Weights of a small transformer language model.
Size: 16 layers, width 64, 2 heads of 32, 2.63M parameters.
Architecture: rotary positions, tied embeddings, normalized queries and keys, value embeddings.
Training: a variant of Adam for these matrices, 103M tokens, 6269 steps.
Each number is 500 + 50 x the weight over its row's rms, rounded and kept within 0 to 999. Layers, rows and columns count from 0. Numbers have three digits each. The size before them is the row's rms in percent of the matrix's.

# layer 10 attention value, 64x64, rms 0.13, rows 32-63, columns 0-31
110:504473561485501538499493568509474606391628445449396513436572479501468501459460529499629504558584
097:460431500539603460495538406452515495462386590564526488447555559524553495522545532533520530480524
099:579525596481459514602475483451463514568503535453524564494353512459470529522438503446455501465468
099:554440513453502507379540585439463559506482464508568437566488528552492409490478490437520466447609
100:501412495483484441536568538376469473442459560466444534427505536475466523558552566454522563504494
128:456463405570590488505445422458488454457431538439576500479494509520573551495623436514506517515519
092:393517478447500407524508497505411512570526518477467488522493472524414527589442500538544486454512
084:603475533561530436552524491463523482406468483597520514433475537512546510448476501542452404506514
107:471538480587512563454513443508618490500616474454426535414515527427582589512526432467525559545486
090:562509486555536537478542524544528494518543434470532502461429564537461502497448540545573506528517
096:557497517533547523576482523396389599473540428512465428493486564507441488438564562506501514445511
092:497458532500588550449505475478453527497593533465512608405478530498508491416503559510479522469547
100:459432565444588490527558478561573461550490503516531486489517501525457491479585571442571567488450
098:491518528424485525540430454469530404431362510491490513431450439449553537496488553535618578530474
104:415502576501537481537387495427533505451529542598506433465579484527517531494424545534510532458507
113:331511420529592496568533526480548445478504503509399501566517462463466557466514435484459498591564
101:406460556455503490532492499427568530554598475460530520553489490544479520495394606499581465465500
111:425522476474590535489521481485527574474512458547488460559462479565525440463567536486530478572482
113:520478446492483522461451442446509523459431443502565482545558499486561515508662511473393467485471
085:423500512378465493505538469531519535544626453541442469449529474455419437463489568496480566554463
104:595537458504639503515492468565550568521538472521457517478477421521469532410502517523520624550512
087:478426524610512504401452459488494488436469516471509489427486590593520568521541479549420430474485
099:533431479526445488481474510483541511523436578490667386562487615516553542526567475503438431473482
098:498473459449500626363512436406499500476499435521509559556448532541540503469493550520443543515487
107:509543480489476502392529569608489479515548536466447501487470490408354462461454518495444468559553
111:417505500416433455467475481495461450473474492482489401404473431523486538469499444526480490517489
100:520534582505470456377527593464483525545472514496459601588515491444492502551470513450385393461602
100:452513499421470513361563541448422478430539534412527435575527522518543553453482574504480510476571
110:496496415531449528497486486560457511531621482415522515397474514491533543422503463558490444559449
118:444559503431499525551560499532547494539624472478443536514460476462467466462453482539467497537516
107:401514520563631508597403590479534509528498393508497481510505500542536501529482479509575501528543
086:480558405449555428448537580552498483603484513543419493440499547411380487520485536482445555562457
# layer 10 attention output (transposed), 64x64, rms 0.133, rows 32-63, columns 0-31
108:529543485535424466538563548501452383525550488537459500421521490473457512509627556482537520464543
110:544487451510436602559451556519492555504474441485467528546468448503513440441308551485509488490461
098:520422519507489458469520431519407581498562473496551482558583522536469531520374400472548510518495
099:485535445487617419475456525494438458445452486598523505469513459435577590526535445432550410590467
100:533369546484420499514488531492518543525492523539477478571455498541440461447383513559496474518432
106:547493494486434568478539516440498575440377550605551578502533516517527384513431493529469511531467
091:499495517529425534523377489474492501485529484476541508558435524559473477514627499473481561498545
082:428590448427553517548541490563497457480480413509587525556484454418436428482458473496532583519484
101:599504528568470448525461490508505499431515404542538481500568541601461502524582529486513462511505
093:446542439520486474467513454427546482455487499512521489508473506451561485504557541452499490454522
099:424539519582446463502537472514466394538491597576446475431474431488539506379599449430558548512472
093:497572464558441496506488466470469534502410507559481449463449402451505554438565455489505554489430
100:524515482471433570558528536486474498493479564519496435503454438530541526536341510463520481424482
103:554509495591497527497549466469515551485529467461472466518522585530455420538350542515553478435496
098:540459454539541514517473430544473531573499417433504520498410420486537445425600502417484475470555
102:607505435486522513477510461553554518453493567536408525531531528621523374473615476600517521460521
087:577453490521501457594533523484494487505573504504523491512480427487461507462517481458504524474538
093:491585474576517515503533531493522459410394562501521508454522451481558459446614430527459490440538
098:498466567474583432442520574510487471549412565518494503475548491547536457532355503501552484591473
094:525508572529438503586537594492505444540469515400426443499468509518505515479494583464543560393433
097:448513503531427530528478384438524480471438479516467515504473513422608436474499483499569475368498
094:517593449479419446499506455420525539473500524496523537484525438494517472438458451542500470584427
097:431515477445498545506505560450532552499443505459490536491499472471459483531360514479450481576472
096:525511526487491448539471498551416574560456452485501505533500492449546527497500461441534389432473
106:491465484436483523470527574496512489616577484500443460539455516517505564532574495538545550468459
093:538419537466474496499555559493550477509442564504469503525479610528478523577426486479546562517510
104:508484495462609387490392504599451477564589507506479490455514517503503523525571480565523548599550
094:573441508469577471502449611526525471449450551527508504482537516456467553471479436505446456530531
084:454557507564523541449547438493446543493511500565503486508469513525457539515663516522455517522536
101:512514506531498479548410476529478468551510430506511475440456539560525554483644511442461525476564
107:587540464515488516474604407479502520418529559533489608464547550428527395405577521481489448440566
097:547415553455406506529478497483518485544535514520441477514536496539547519470454540554516564430478
# layer 10 MLP gate, 128x64, rms 0.161, rows 0-115, columns 0-31
097:439540497463543444414506490540513497487469581509518574411617511495556596541561610462465544552458
111:547480556469477477490546466518421587491472465503471459523604448409526499482562383522505471532473
099:584440539461450485534500443515517494439455416472480499503551461462416477442527463523473488463505
102:503490473472520624520583533484429444419509545553481500550420451551437504516437547473484497541488
099:471409464577428586533517575369526490501498514473459532515504583431563521536560553540450528509419
093:462494411481506536585450436471512467549400452449531664484444465448583425475441498512542509492495
087:486628487511559451552460529449574530510520502468609494513556544505494523451512492498501580544538
100:482424489451547576483490525468395484567585526525509433500440466462562552488475594552483501525480
110:532574542412508579460448474500369573550419524561525487499549539520466477561406599464457466480498
106:561521474541480477480538589466501530502566539487587497517531412558536451385524455467483413441568
098:496470487492492481524494540535573507554472475511453552549635506520383520507517563557417459520526
103:418565450547564483527544479497500480515532471452554570465511536543463535449453458493507452518488
099:381446434463418481473483534602392558429551537501475536448419436529480456552419458510532434520562
096:481429508435448520643507457532569482521518538451387482611567447467497456469437566482498517491408
095:482555499481591423525487483598507478412436443528493506534440343487519541560543526508582414543520
095:505497515621530457533490526467331483507482453528490455614492475557497525425481454499483377543535
097:547492536505466487531539530422346463531507492608508481519526425461498529498562434426480562509514
109:531425525586437519456467568434498451514504592517487440459515537489543509547533562538478413464449
108:554509606528561514472517486510455496460456413456405524472604560466508577434510557510409502474399
096:516507575583614387512522437488464558564467465494536540491449543568544623534488552529501549537474
096:449503421545479443524478425520503493469589558417603420503449412461570527489537504483534482443442
098:511473435539557425492464512521525555505405463494486546485590551550555411553533571447471514498490
100:450399469505490552537517403495600514440478612535544430532573473539545465509511494537515480407477
088:488524479479550513463488466601464476561497479488422440606573537561433507502469542509455410447532
100:527417442495376548514558578410479495434502500546533451473619382557568554561385435510427444517500
101:451483417395463535451575515482445396533491643477532442507509502529464473512421397543455497487509
099:509458490518532437507526496479555516617545579484546484492462381505434505539475526485545501560505
104:504460518576552547538510511422581534509508481488410549515411492460566484491575522401506474501515
095:495505476546533522511552389457523545420451469477515483451557513475592390487469527450567561501402
108:522421490480466613522559535420458586562562504485566512491546600478449545472440543493530500479541
096:545547497550528581582471562527475456536432470435435605536493384511433519511436504538531507566462
107:455508449450510447530538462622537450562561510483407529525489488511488481491445525450571435552413
110:605538614485491494481552512547415512475449528588545544528562524511422407537531549467515551457467
091:576525470409451384446519484478434462568470614493475443487491520504446478440427543449445542521566
109:511526421537418553556540461543562563469432471504482443525646449496537502468594520481517525453481
111:521368557489458487490475483515407549514484500535485455485454505426538658545421510431546530465482
101:491517538494528455433471543480513452535475528481510526495538517470498583541490554483508585470499
093:508541513494512445503417550493421548516593516438586487479498483508497485430438503548501301461472
104:601486525526523439496435438597491540462472498472394566491489456401507426536451544479531407532390
098:428475488474416522482423443520397433404555482545499540526441463439452481410471457454495474485587
102:516507472556518542559529534463533475506539505466492470560574474429520464446461481601511475510553
095:486551472485551488508440466643555543510580435470465545573514533492586479505501466440557500509461
090:486425506481462480560421545444500562462409513494474454413546517397524591500470473393502540417518
110:536504485473541536446558483493484379573582513488510532525568438532616478536502565436535458519513
105:452494463573519407511583514540507410526319527615539501478508500571557578501456463499555505487496
097:585427410534525440444549498497578499568477499545501544518467543463590517434442558411509550607505
096:548542465438514428510524563638432554539525586460564472532488527545468535497490426548624402530561
099:524460486479489606481464471423434520502529442431448516476431484423421563609479513454466424501495
099:532596520502535461560505513563507527536506495513482549613482408493532523546448463502578516620478
099:495469543483470407372402480475517487580396486527500403471478556486548547603429545460510503566518
103:409415483524546452529488404356481520517456477437518561529437582512543549592535560530463406526498
103:475491509511429480365471541414553456549473494539428507582365544432483529563459471421579581524387
091:492539368611514527553476428565428461447495419445513546431435535538525462541479473512556482532518
097:515508466491511525459500518620516477478435472557459481529480537461509542517502541477486551629482
106:518537515442438540589393517495496501489387549442442515549428378454496504541477498517568501524398
100:425504494519502479484488386520558469464460503416546456432511515453473521519443436395509499471525
115:505500472498510499538456523540518462523494475438472428504514497568516430683476501507527485457555
118:485517546396504555524485489580449470498528638522603493554483445509502511546502483518450466547493
088:573542466537575520553476511530488535517553540435498526567466475576484455510490468584537473563572
104:520433527550572361516439466550486485564472463473457532481520456547422556409518539512537524547530
093:419496422477445574474603562518530460509469448472518400555523525597515504536427450523462442451472
104:563496474567526460463440490411528447552492539437500506517602537563570548572480489490477505461510
107:455406460401498419430461441539502534449483538527511453521501494601501475516516514507555499464438
100:497415555510498364515482471499447538496511550444436461418507472487498564591593481502564451519507
101:497511458407444520589571531609517561458421509495572515375524501456519433397510481521497540448458
104:545536485504578513550549548511379406462549490461496569478491558480554544500509499499453467508521
096:465411455523468463493490471427554414515508502487552558622483441492501583491556597491461586484552
096:499417513505440461562445443475534481510489506574503427518468364509458526507421519396488575465606
102:498484502490522446616441567607454507571536609512560479548485465503515502571480414552504485513556
099:456417542466461550454444470475530503512492534431552486544485576516553536530487559503378444514501
104:588519527492480588570527494567415475545439425473477504530544419587551446515527500458524420487464
090:522408474408507478560500519495517551449574463430424491544435485500360476426604581449456490467537
088:548513421470415567557595566550489510499452434496409511443551546438454450547574558438460478527457
112:465459490405523490554456519546617485555469537513527518443463519507428487474420475447532515528484
093:560492446484507527606446391533451490497480408411540438555516532406513482476565423463530362487604
098:523584530455494492500496526592502458502464477464449462606450478501427440586510410471486523529462
106:432544492474509492491503530544545561477571528520539498594481428503547386496494391520462535535517
088:521568477586500523500503503515463494535482471596589452508574533587495502479588412507538525530550
096:573509507453488506597411453536514490425412462493497501386523520530516507507552579460482606563552
105:551468476518549455485492537499449447481512535534407483490460571463473520501459551434369489474413
114:537464452471507525488555488466437426495523532498539508597604410477508489602542481497501485478424
110:564481447523521541449605475471501424467509503518535513471536552524591603449571603472441507521479
092:488570487522555503507527498572381484521511466581471571537478494509478513483499512478446457539414
097:445417530492543486522518475481435626601590484479570574476509523458444571512445518427519434534543
095:483422538490476544516521506490437506539552515549544493601512515438509445442587461481476574474426
106:486476414526496411582542568454520514525534506484481452439516509466538517478587459550537485469496
098:422477609486561530505459512457526425626500442403417551518431465535435543418451535493469581520579
096:446434547480532484503443533449533516484515544520544412392501504538424496570453554517550505491489
103:478452481512513561448436539532556495552536520474529482499470536559592641549423571501513479507539
095:408517394474533487586485459430499476565399509570509535497543514476544565495426566535419439561455
108:509501484495478547582540486514407514579480622508466552539559570385446506565481489461479439457457
093:548495553493479446508539442650584569480487502489493497426503510559474556419385562576489510439430
098:509456481567567501475492507483525514453506515551454523445539551468453484436523539461413392473503
098:565462405533580439510429534553495431481523599389532460515568520555523571480462505483552547437497
096:614503437554461442558461429550431508580520501438532560486488498427497433526512502501600535542476
098:545508468586392501470447609484459420545456500495520457564510545600472483502514487515565498469561
099:510522450556473483414560462517506402510482573508439515527515576453463501555539469381523479468480
093:496473462543529398543433519434492424550439532505515473486473527552413471603539447531509433548489
093:519496448581502488550583564507563531487443461503535548528501462500374567444588503524521497517553
099:516447455402486461552524577512505578503469459467539480552521525474492502478506500363546468445522
108:434452442435493572451422533466443474563514511488588478517450436373401534520469422457437510520439
106:448585428545469536557458473559535429552441451450471599522448524535447482428587484550508527558476
096:533413572520577493444605505492536487511464457507423558529483479455394478498574552503597497503378
100:495461503537513460491497448426491567525460456535398547503510506465487521471468585352488652525464
109:496523501474417498406571462476458468555428601567507432528599488511477474508495465458437493431484
097:392500467527493481486423433577462457438402568414502464454534424475462487543563486456511397496529
093:527597384557584528549438409491474550490515372449503493426455557545427509550575501543484514515543
084:552560488572569479514410605542508426468527570591558568602492403446470453453487492516495511516588
107:505476388517485519528522468506515450489519605465454439482474508450465444506412532420511436450564
093:541595413474579488482552612448440477570548471560445612563453407508471519469561515477490505489402
108:566468610559469576441449512495550554549557430541467518506565520444472431424475447363550450482502
102:439554397539521489534508614492486491564446551626514503449580478520431527462444520455510495490544
110:482567521530522434450427502541407564453463526496450477464469510410500460498506530470418464469548
090:442476544462559495477565516578595421419612589565543436461526537515534468449469478500475403487470
101:614544445535531493553507548423397587509449501531517528473476398460406476535591558504429538500463
101:510544561441506555595502534528371500544505383492458516544438501476444397470558430491471538496528
# layer 10 MLP up, 128x64, rms 0.159, rows 0-115, columns 0-31
093:510478528462415542468518498467530431522531607491510495491572485556436427494400499470534579492510
097:496483495525459408437484492454532501473466497567465547534560528450410554505498505467487446314553
099:511435478553456451534490477469594483421531511417478543547496473563554560503490534380503513466479
105:475517527497474501426532416489517502503521490444547475549467461434525507430519449422449526464498
098:501530534435468452519548426503452505544547520546527407530462530526518504510435467430619514415516
098:491526367463566553633494500565536575522522514443480618408485542490503466450432515544504485558509
089:551495578490387503525584544527528501478510545459513526571488511538464515485474460475552463572509
105:520511496513529537480534603501481472529407617513537498485537517481543521494547481522546480391530
099:501438499419597582536595538559494528633456540492438472501452441500496462623482500508607425513476
103:604603510496479496463578536502567539488470587561522496517541427500492479451548510476417481492581
091:558404470616448458383396511553517430486411528485521532454526566531473481531493552463430478493524
096:498506557468523494499579482421458476585559576488489482492498576444549461557529464468494520348503
085:495469534465506529464397462396577498535474487668498518555467490435443532512569535413447483452436
085:520585505564456509416449564449422472574424570580487417456491524487439531498548438457453536532494
092:636565500502457571514471536484502473500515486504547519487522400529428464560626517485494503510566
099:505500495420455520510550389543572525481528543518530440351485493407451449592521552450565510460495
106:588507493536511577518525556501559589515477480370505551490481489608475529504449511637524447473536
107:578476441554504469479400508546399551531419540566499440535525576469489497499573420493483504488489
102:480518586602457623528522461426552430545511553503495513503410516516551482505540478558517502548454
096:467534443464550492557566491486473435487533439524489535393483637468523477509508474580515504597486
102:487532428531485527420510471418434549406503415373497525525548499442476485457568507511563537463547
096:493466567535504430459397524477562466470604513541566461443502484563563567543546482505475495484546
105:499471568451542490479553458569479561514549487613547552386446467505541477522522500536531506546426
077:520482481528469599483488487521462391585490456503478545566493482520477507515416537579480501509519
099:487538521526558469490516617497481539493420546576542486509546485450547527528471510473408580438473
094:475499591586506389452539496471454478368434444554545454431490599500500543539530491423523474518466
108:529461507454547524435552489468498514575518583453512502498473360487468504467448467568555581536474
101:465559500423501384533442480565490551513563545468539459464475510528465534592450521565442511495508
097:505467491460543493487541605544603576523548490472560438541520516428419548513460492533488447412602
101:468577503492451399539418519465515398457362459451466521474479514472435495497435558544503466456531
094:470538465514477462402529533569633486484521524438584409590498446498496480446460476563487476465546
106:471555476586479480431465441484510505600469437503539574532537475462461486511480499544556501533457
107:466460457484475419505405521497486521546572391420441445503494519520506484490390434531527386519585
090:479458562480586448520462459536501497502521515471586444619477450500518524438560546539500481383540
105:465470335563518489493443532485491453548508478431516504467614542511517587451432523468558509425569
106:577515392505428583503483529480615375543479472389515493519470556445528463641486546518514526529471
113:538496396474449565529532486467505356462542477509541446464452531451592484526523519417481501515561
096:477488467488515494584567491497502450490379541543436435603506518610540448416510523501518514422480
112:508470527513425437408541414559491505395577555489536493563512493590471534555489505421513562473562
096:483510514503439612527519549500433526563497473503483472521568451507570373415506492416607494445570
107:539462594525437564502557514504589518593520463471456525442412478529572514533417537555524461502455
103:549477450500502521558475489537500555541527448529491528578523514488502361342518493537598478507455
091:444507515385509525526529466457557489615546482527445521554426514476563415601518452468509486472496
116:484528495483514474530430389523483418429502481465486492411496454503365526469500412512481512555440
105:448482471553452456440568533536558498486479541555557584579572418584526539509441531564537497512496
104:467586558534479430462546546515558454517456494529505560484495490509628574543510497525555442458469
094:564453551535542440501440415527509553461557410480570477440514535473536497455566543522441456486526
099:597554542450565561587549528522488410410541517466474512486441508412489487599500459513512452567490
093:498495527540511551564588429505467481491508522463383543512519385503516488449359467475550451568474
100:471441529424483563528531520455476530501572590420506518505439509456515558411462445476469489478610
098:541535572499466451451389588504563530539453452445504455463474462520460471454566447449527499532551
103:481535472515527610438421488482547425533549465475557511553571487512546421477473495437503421534478
102:440566579511471438530643464541461518391551539488572566430477512406441530484481485551493494541538
097:516523507451535478585460471485448414549585502495526440410541434518482593468606546495518483449442
098:483431534571540532449585495448537483492506467570526480468468505442506467414604483438469581516472
099:459466604492453530464478493544365497557495554429531515496614511588490443479498459524570461501503
117:542507472438510472505434519594523444520542522518466524458465473428588523509423474519535535593497
109:555537492495606413542483546540477531458543584518504483493548507549505421522462480505469417518536
097:552438483560557500549580511504463501544514469504562444523463533614614468525501547460467544521484
100:563486431576501481495566476540460509574444451436462526534467463553524549525540546440594525536544
098:506531521489499544419467481493461557528591521437527543519434542415437539543533541499526548542585
101:530553546457549502471510442495460489441493458501418505466493459471475437555411467547574445548459
108:480533530589571402519499561573532440477443504530563546465521523557518482536508492564501465535459
113:553577425479462575507522518556505375561550534468466579557427536466494396419413562491470534532567
100:541474448431470470561461531459469573502484472541589511450516434485510506418559460534494540464506
104:461560418510529535533485563547452512468460531493480479497491594544420522400508571533466426553571
103:501539476499498468402464464537489466573658559523576463508427434502561483493592460440493490523566
096:547491438466499551484490495544488503499529534497542471469539653508588505533465415543571387463475
105:445551454515565540557577476485456472380430505615491482550478478471525475428578488447493489503419
097:460487459488481509465390507534537501572543593509599504604428551467523486483459493489434506518456
101:484481525480508450418497467407611544439497522521455455483477547439387553458471518505510626493544
095:525573468645381489447549476464480495509462567493505466475516533475532433504433485553515593535521
084:504507513466481474535395536426533563566571532504438414487585475593504530536426529570438579500434
119:485477486477510524520582472478447432475592423482575471475490390431523537540498438449485555476452
100:512493510507454441555442501520520427452520537521529567422527413492584377538490494445454449477523
099:505544555486491506541534556566460503509495433462447532573501518574472412543529448459491563514478
107:405527572473550502442522532565515530610571424474442485504524441575407460486473438518463453506528
091:445515534459527420515457439475598537490506619582593494533418461510475509460370493520453527479527
099:536458495532526419530529480461498510441534519381399544434510531559531525478510499505580543634565
109:495507548508505499518524527533419596469474482370583561502585462541459494573510554585550533604492
115:500509507480586528448530475536505520518479509549461483376500601507562549440442503507441449478586
115:490518463558448445521545451624469480473567528478481492560533470484558495567545461446568422464505
091:478469543521581469479492422426525425502514488489532477422499558490579520435493552504528526404541
101:513465484485467497436564509502461410553549497441382528483412466472458530537533464459457483566408
099:466504500432536490441472528549616517528479537519533496394471536590483533537409502598563503464554
100:449485524456404430488418460487495521475389523616583460489476501521503559561432520450489557591447
092:548469531539560497568396502450483427467500582487594438532481458458487425509478472432577531537537
096:458587433497511439446538439498535563549472513462443505500595503519544557399506518495459587479518
104:505411533382406519430475594423545413473591552477524452559449406490504438497416545441492484467558
097:510488453555521461498514505436491513457437541510580433431553481507467450416473509507568509553461
114:434488570566492504475397485582433486478610476540598529435551455511501520445471465495527474588551
083:419526472492533443479437481422555509444527514569569360517488508554515550566489493532454512540560
101:464568483571459504438533506480493623513540480511431432530508543615517505546528473486488486510521
088:437567563546569426460465384430545533558469537475522487378503546476532517444562451488461520552479
094:578517501589430456557537524533422435629591481412542435484453504475507458491525512458495493511573
096:461518450510499512526528413423518483495527420464475553561502459490536562518535471583460571531496
093:436452552476504479513455526421518544435515544557516510536446410554541539416485597489465470536563
091:496552519476542517532461585540574466418596507488484411508575441401409434414464561493419476425597
088:514497470581492543532541450494594577573580461434598505522572484585489592431494497481531519539519
099:533442518487444540508638555477495539553448559484564507481503594423507409509510527470478487480525
106:504494447465459509444559473626517577420483525412533378520425534539497524483524461440546468448486
108:537542524441522511457550595497529589493540624560461413484545462477504519468501518484432534454493
094:437387512565643529497488502540531486515568487547514491533501461492534446416642433533553503531399
096:445411507534516427462566598499490529538560475516413533533418547382442492621469475485525474562455
112:480560485599497529507492448475572546555495574561487607523557627543506541476533489595503518543562
093:529498458538491429431537491529549503470527457479477563478510555485461586481426549565513554446450
095:439578525539550502514509444467462631481477504578489505464463559523454523462455512552608537547544
088:488526454543439526429539585515523522466516503441489583457513459496459509442374452525519502481496
106:462464471562415587495471448444539502460561563425490507454559566481423432519456593459519465453542
105:499385567562421510504473433546548545486398559466534441441536602497505478554466426561531486483627
108:522519435515509496486527509563486411547484578619571453543424471582578531501418449542500460523478
096:485611452508511524395633516507411502436508522527509578475417518447442527573543560617523565520418
101:413492499503478588521497490482531412568440491521508472538438565516527514447344465496463585431520
087:448522569510552560599550464483571558443423447452529476512577569459505444514584426498543558477484
097:450484493550394492523416425483582456508519554452482510487469633480494494458475480570554489520609
106:543583541507511477488516513616438522504532479526576472584489503561398428465446480499472576474510
# layer 10 MLP down (transposed), 128x64, rms 0.128, rows 0-114, columns 0-31
101:491540600504450538535550540448414505573439492472445496452439499409582470572542556534525448447477
100:540452490496531439495552466532533468437472509463460508500462498579571546504517497466575481604471
100:547527531495535564512528548524432442516487486546490498414512551515451538558549460525535461610541
105:514444549466513522551471494463508509468458513481473498564539490528564506472451560524536517481515
108:522519402583442519472580515445516459473365510461497550566493452506465463420466547626504460483539
096:529475629514579489403565473501532464415512550564417444519539516507485530494540544524489585485444
086:501570470535611547516498454505569451522434431522483491435496495477528445449502508550468619509476
097:449419493393453413495544479400485505535573394506559597516509493474508458449453473523449507601534
108:429619476543440462418489407544539463388513478520476530453519525521466581477459523429473478546501
108:457436511469469567551508476465411485510545466442508474522364596497525464529463485562599530470462
099:527446552379504420484542456417511505525575409574466461534441545503560481435514542528481476476508
099:492543419515490485435448558535514540433502461518502509494487492531444520477485536473556442582445
087:440533501475425520577562456566422554444418445547524442445497469482518490553454525427490489547482
088:461501501446504527583490474564474464469587525500537532561528429502544471447462464481526371430495
085:496459547461469580520577545498488496533510558423480499479499545483519547395388470445466524486445
098:586488478576517429475481529480417484511501533531498470544534534571484511499522481433552440513547
098:461517485631528500524475441528607490467436590407477473516566577513434396485548523506533465529535
109:531427546430520567470550474510537432483515443443530490500581564472531527510512479520470466488589
103:582496555474531458522459560533431537522477450524479534465554526440579470538500485494432542367456
097:503441453512518596419470528474529461438419540441465463526493458464464563476454540412535544537503
096:516475588499488573431460570523505502591553471563397554475478572556443471418448423433409403471530
101:460496409434445508511534431527438536504515551535490502559529465520483387459504532443488414487568
101:447473520548560517508441390465519474457442535556574437528453424554424475519528547524525517397486
080:503456453429489501513461463453556514493557420444520512434489538448578491358548511487465508479497
102:505404478426382511451409478461503483506514458388425500504490611550520520515547532566525533479467
097:503469437386444593524442557574432538572422568545516519445550437548488466540506455508466500500496
098:397554506512459533518468485481540479533515418461467533469481508520444491547458543602469496497480
092:588456455557499564526540560481528519521470438603464562464476473490511487526572527466536500548469
098:553503516590513601619500428420463487473504439512515487439494481497528412528501504492512459451450
107:580515477482588522488591571564446509514447541564428555571349511503496535583504445458527485594484
096:516507447570495564607486463480421529516501518500388557439499524515523504399546525490534499563498
117:479436571473597573479430591394450565457504525529533419523504528524496582517531463531436536504478
101:401552441499504604464615469507499508530538513423437499518478494511525537439519449567523443545524
094:435488382486430407479445491524516484507532490492506510524656488477506564481446553520512512518474
114:459509571459475512500501471532534600467482514496494422502521547544513497573518549542487504518408
114:471539557584575487452540412379453592430527526397495531537559479487477521401493503554569444488526
113:504552581565572508567460506500522555501552511475471468461575424507502532447490502519478469468522
094:434457454403487488501500495462522559460510481398497475515390449452473496603416616515550438584475
104:531466458536513497593489591523420450517504614541517484576534452523540455453602475535541417492494
106:521500503550583462488532486445551491482506516497464499461486476486447607529552501606465520501451
096:504575469501520449489464507519442411495456568531507512468517477486457435552572486469580521531527
090:443507569507494479435494434467495506501431612566470432369521468529589612510488513535427538502549
090:567518521573460501525541554498534538449459507405488509547482474487444558483538532525383494480500
118:451506553515496528480516531443501512633487501542501498431509525433513560515527473528559459511506
099:497489537413527473553406459515598495485514450508405483514468553509498450522507521541430499562528
101:469453482491404581476434485486502470435498515438561404563518505542397420407446504568474565442511
100:425433493483500484490516421464407562530526509528478373611520503520510517575458441487560453437515
102:416528530542533461377542515517465602498442553397501434486475505526496498470500612504525589501575
112:486502518469596527486423489406506549521494510540587451491548600514568476543554520597447504520489
107:524439481532605408508444490527459554529537494573586431490565488514591537469464442408464496438611
104:488416435482463508520598477524412529510540537557509553566532523500463558460456399504464433425527
098:528463537478561499536582495509483421398484554419558444504541475483512591421570517465539442528506
096:505479453452472552495392564494517481525486408515448477540501382572457475430546486441435484503517
105:525503413491530565445516542573486496483495547468494490616461526483458379485401440562578421438555
104:477509490494515542575435464583454471494537510444602519626584510524519568530479429507528454484475
093:570520478567545502540529553450570480438534500493487557577469532478583513512483425528598553509590
102:479374537570507513483489498538539440491442512526429567453468511391512466385506516467495545567501
111:558512460494429473443457539463492478543514419456448472520572511448502529495514483441603544509516
107:508508511451524440456373490446508491473495489531470465538610572474405550528482474455494535458515
099:451480574492592555474439491375513547541514527500512506459513582429438499561483520542435498572419
102:542445540537467535494555499453554482442493502427455542412421553460558447407425566475508500531480
100:395494456567500559479539520634542494563487450493480511596406509520354441416531476506486547595441
109:441448507419516481519476413573483634518442547599527403544524437590532488498539516476537495454507
101:528462433547443440509480515514432494577517508447415474487479658420405510453517487496448476541464
104:432533466561515428519489578476497532550529508526485499504506530484433548577456471473481445541469
105:496459575535505475393372522419521542576549446502459464407452495503459514415429440453519558503479
101:474488457434405532574503511508528552493482503463549557523532533538496541525430533588543508462531
095:521505522563552526500515474494485452448476527499507468474440378591478475439540466493480500540402
102:557478504477411426484482490536598482553549520491520558457458573504471440599506503547484505559484
101:545498556492492461552496436473505527455525552502553461411550547528456472543471490414498487476666
104:418560465479433535503518499603436475538505531442439473514436474574581510507538458533543493503477
094:490464504461585469496505569578490414536518531556528589514481497502507579431608549458589490477442
091:502427476532413457498586504492475478545460477479588488576518569535551453521495463468562375484523
111:464496484465527530547464483527569454549409583549597467444610562439460537497506471538518503582536
104:369516478499486548412566513527530589495496523562486437408525428487410586455503478501497546535398
107:532493484540485452523484474522578502433493472557542556463498427517496498467485500556478453506523
094:508516404565468530543470495509452531469514479511443512528494524464580596397462504564479497465562
095:535534522480486518455477624533389472515525443480432466476575538523516493580617516476574437550387
086:438454531478507519402500505481495460539433424440458531489466522413491608485565594445489534580403
105:426476506475502495503479507417528496512498495528631487557500519523471542520571453469547482672519
105:390470453517443538411563511483376441575536468446407541635471486500440512504441501495566454497501
103:602511505562519492526547501499493571503639450548549462462592531475564504411565470446446384429513
101:478510451515494451538487543513459500574563504593426542586553491539469540581462548529542495526470
103:515509449589617522581459471468580527466537509484577487481535436450475494385455496498544452453516
090:495469468491407480585480558475460529552567465536506462505462480457454544592525511453589545586456
102:575467438468526415581560526461503428501495457416453511478448473445489537516552559439580546517485
095:520603516504475495494448568465489610557513472535497485559551526522495531499541426535491489399490
087:583440529445460514465444587520531451538531452540478657573424528392549517435429547447435442549458
099:533558508557490559461507491514517521546558435486566529463520447466533531366484612480508529435586
106:430463547431408480467476494510518524537566447500424574566539526432413602516507463415491512488517
109:488489512435383470524481556524498537467486579466573537572518543472468433485467449514452515520534
092:466486478451412489538527563580519520480592557579546478518601422511469469512455503535516479458469
101:522433485429549437445502462536577481399538464443524482425536481417423536467465436476516530573461
097:522548400418528544537505451502477445433461506503458490447497539496463482523460469494556490569570
090:450563448436552591444545541517514487399470435565463531478444461547406585487494469547463405533399
089:527582496441479507565459532562506490508474545456513526464438434448510457419486403482532529546531
097:524487479584494474464542474533482487565468438445429491491440459527537607539523563523559460479448
101:555500457489537425581496471455442528557540491502528463518459505627597550570592445507539445534460
089:488515553547548513472524407541385480467408492531450466494443465477546385479458440591486404525491
107:460440530525589400502407493441499528475622466475514438579539470590425560508430411524519560499487
104:465509518596586421545562550490510476558422551557490586463535510404518449533509504513514570542459
088:464463467555513529593467494509439521458494443513618504571548559479488471599562486459520467455528
095:552610475427495570538406497519443548440504579503537471439572554513563513528440512564404468496595
101:536549538531506528467390447443506537471488528500509488467500392510466398409449574475404497460526
113:531419478486497575504551585545507399511564446592520506494496485483498455490503468473452491546494
098:520430476455495554537429442539465385505478470536499509550520437562516441482536448562526481481505
086:504425615482443534466540543492505374542473517502432519559478483480566522447440565454464534515410
086:507529475466531501519533501548509468519479468469498496506542518535560526434546491587477501524494
099:518532484561549521526473463560499522399531463524497605506498529552517481375588520514556535494461
100:537552387478559502498546568452432480537559489540454543591460432470494463499511540500491501491451
090:534493525437463476556469491471498478536501447534497587506512451492449464589481564451643505558509
112:589445510546489457591528460516531430555547519526566523465512466476595467452498476559487482475425
100:494536514516444512491504474524541519453525526495371500423523448472558441538541475412433531350506
084:491485474528556531471460533468352472526506494481453593470455536538525552506471471473550515525467
108:524518430446557536426601514561537500525544501509508479466497389484484460516502498433477477513500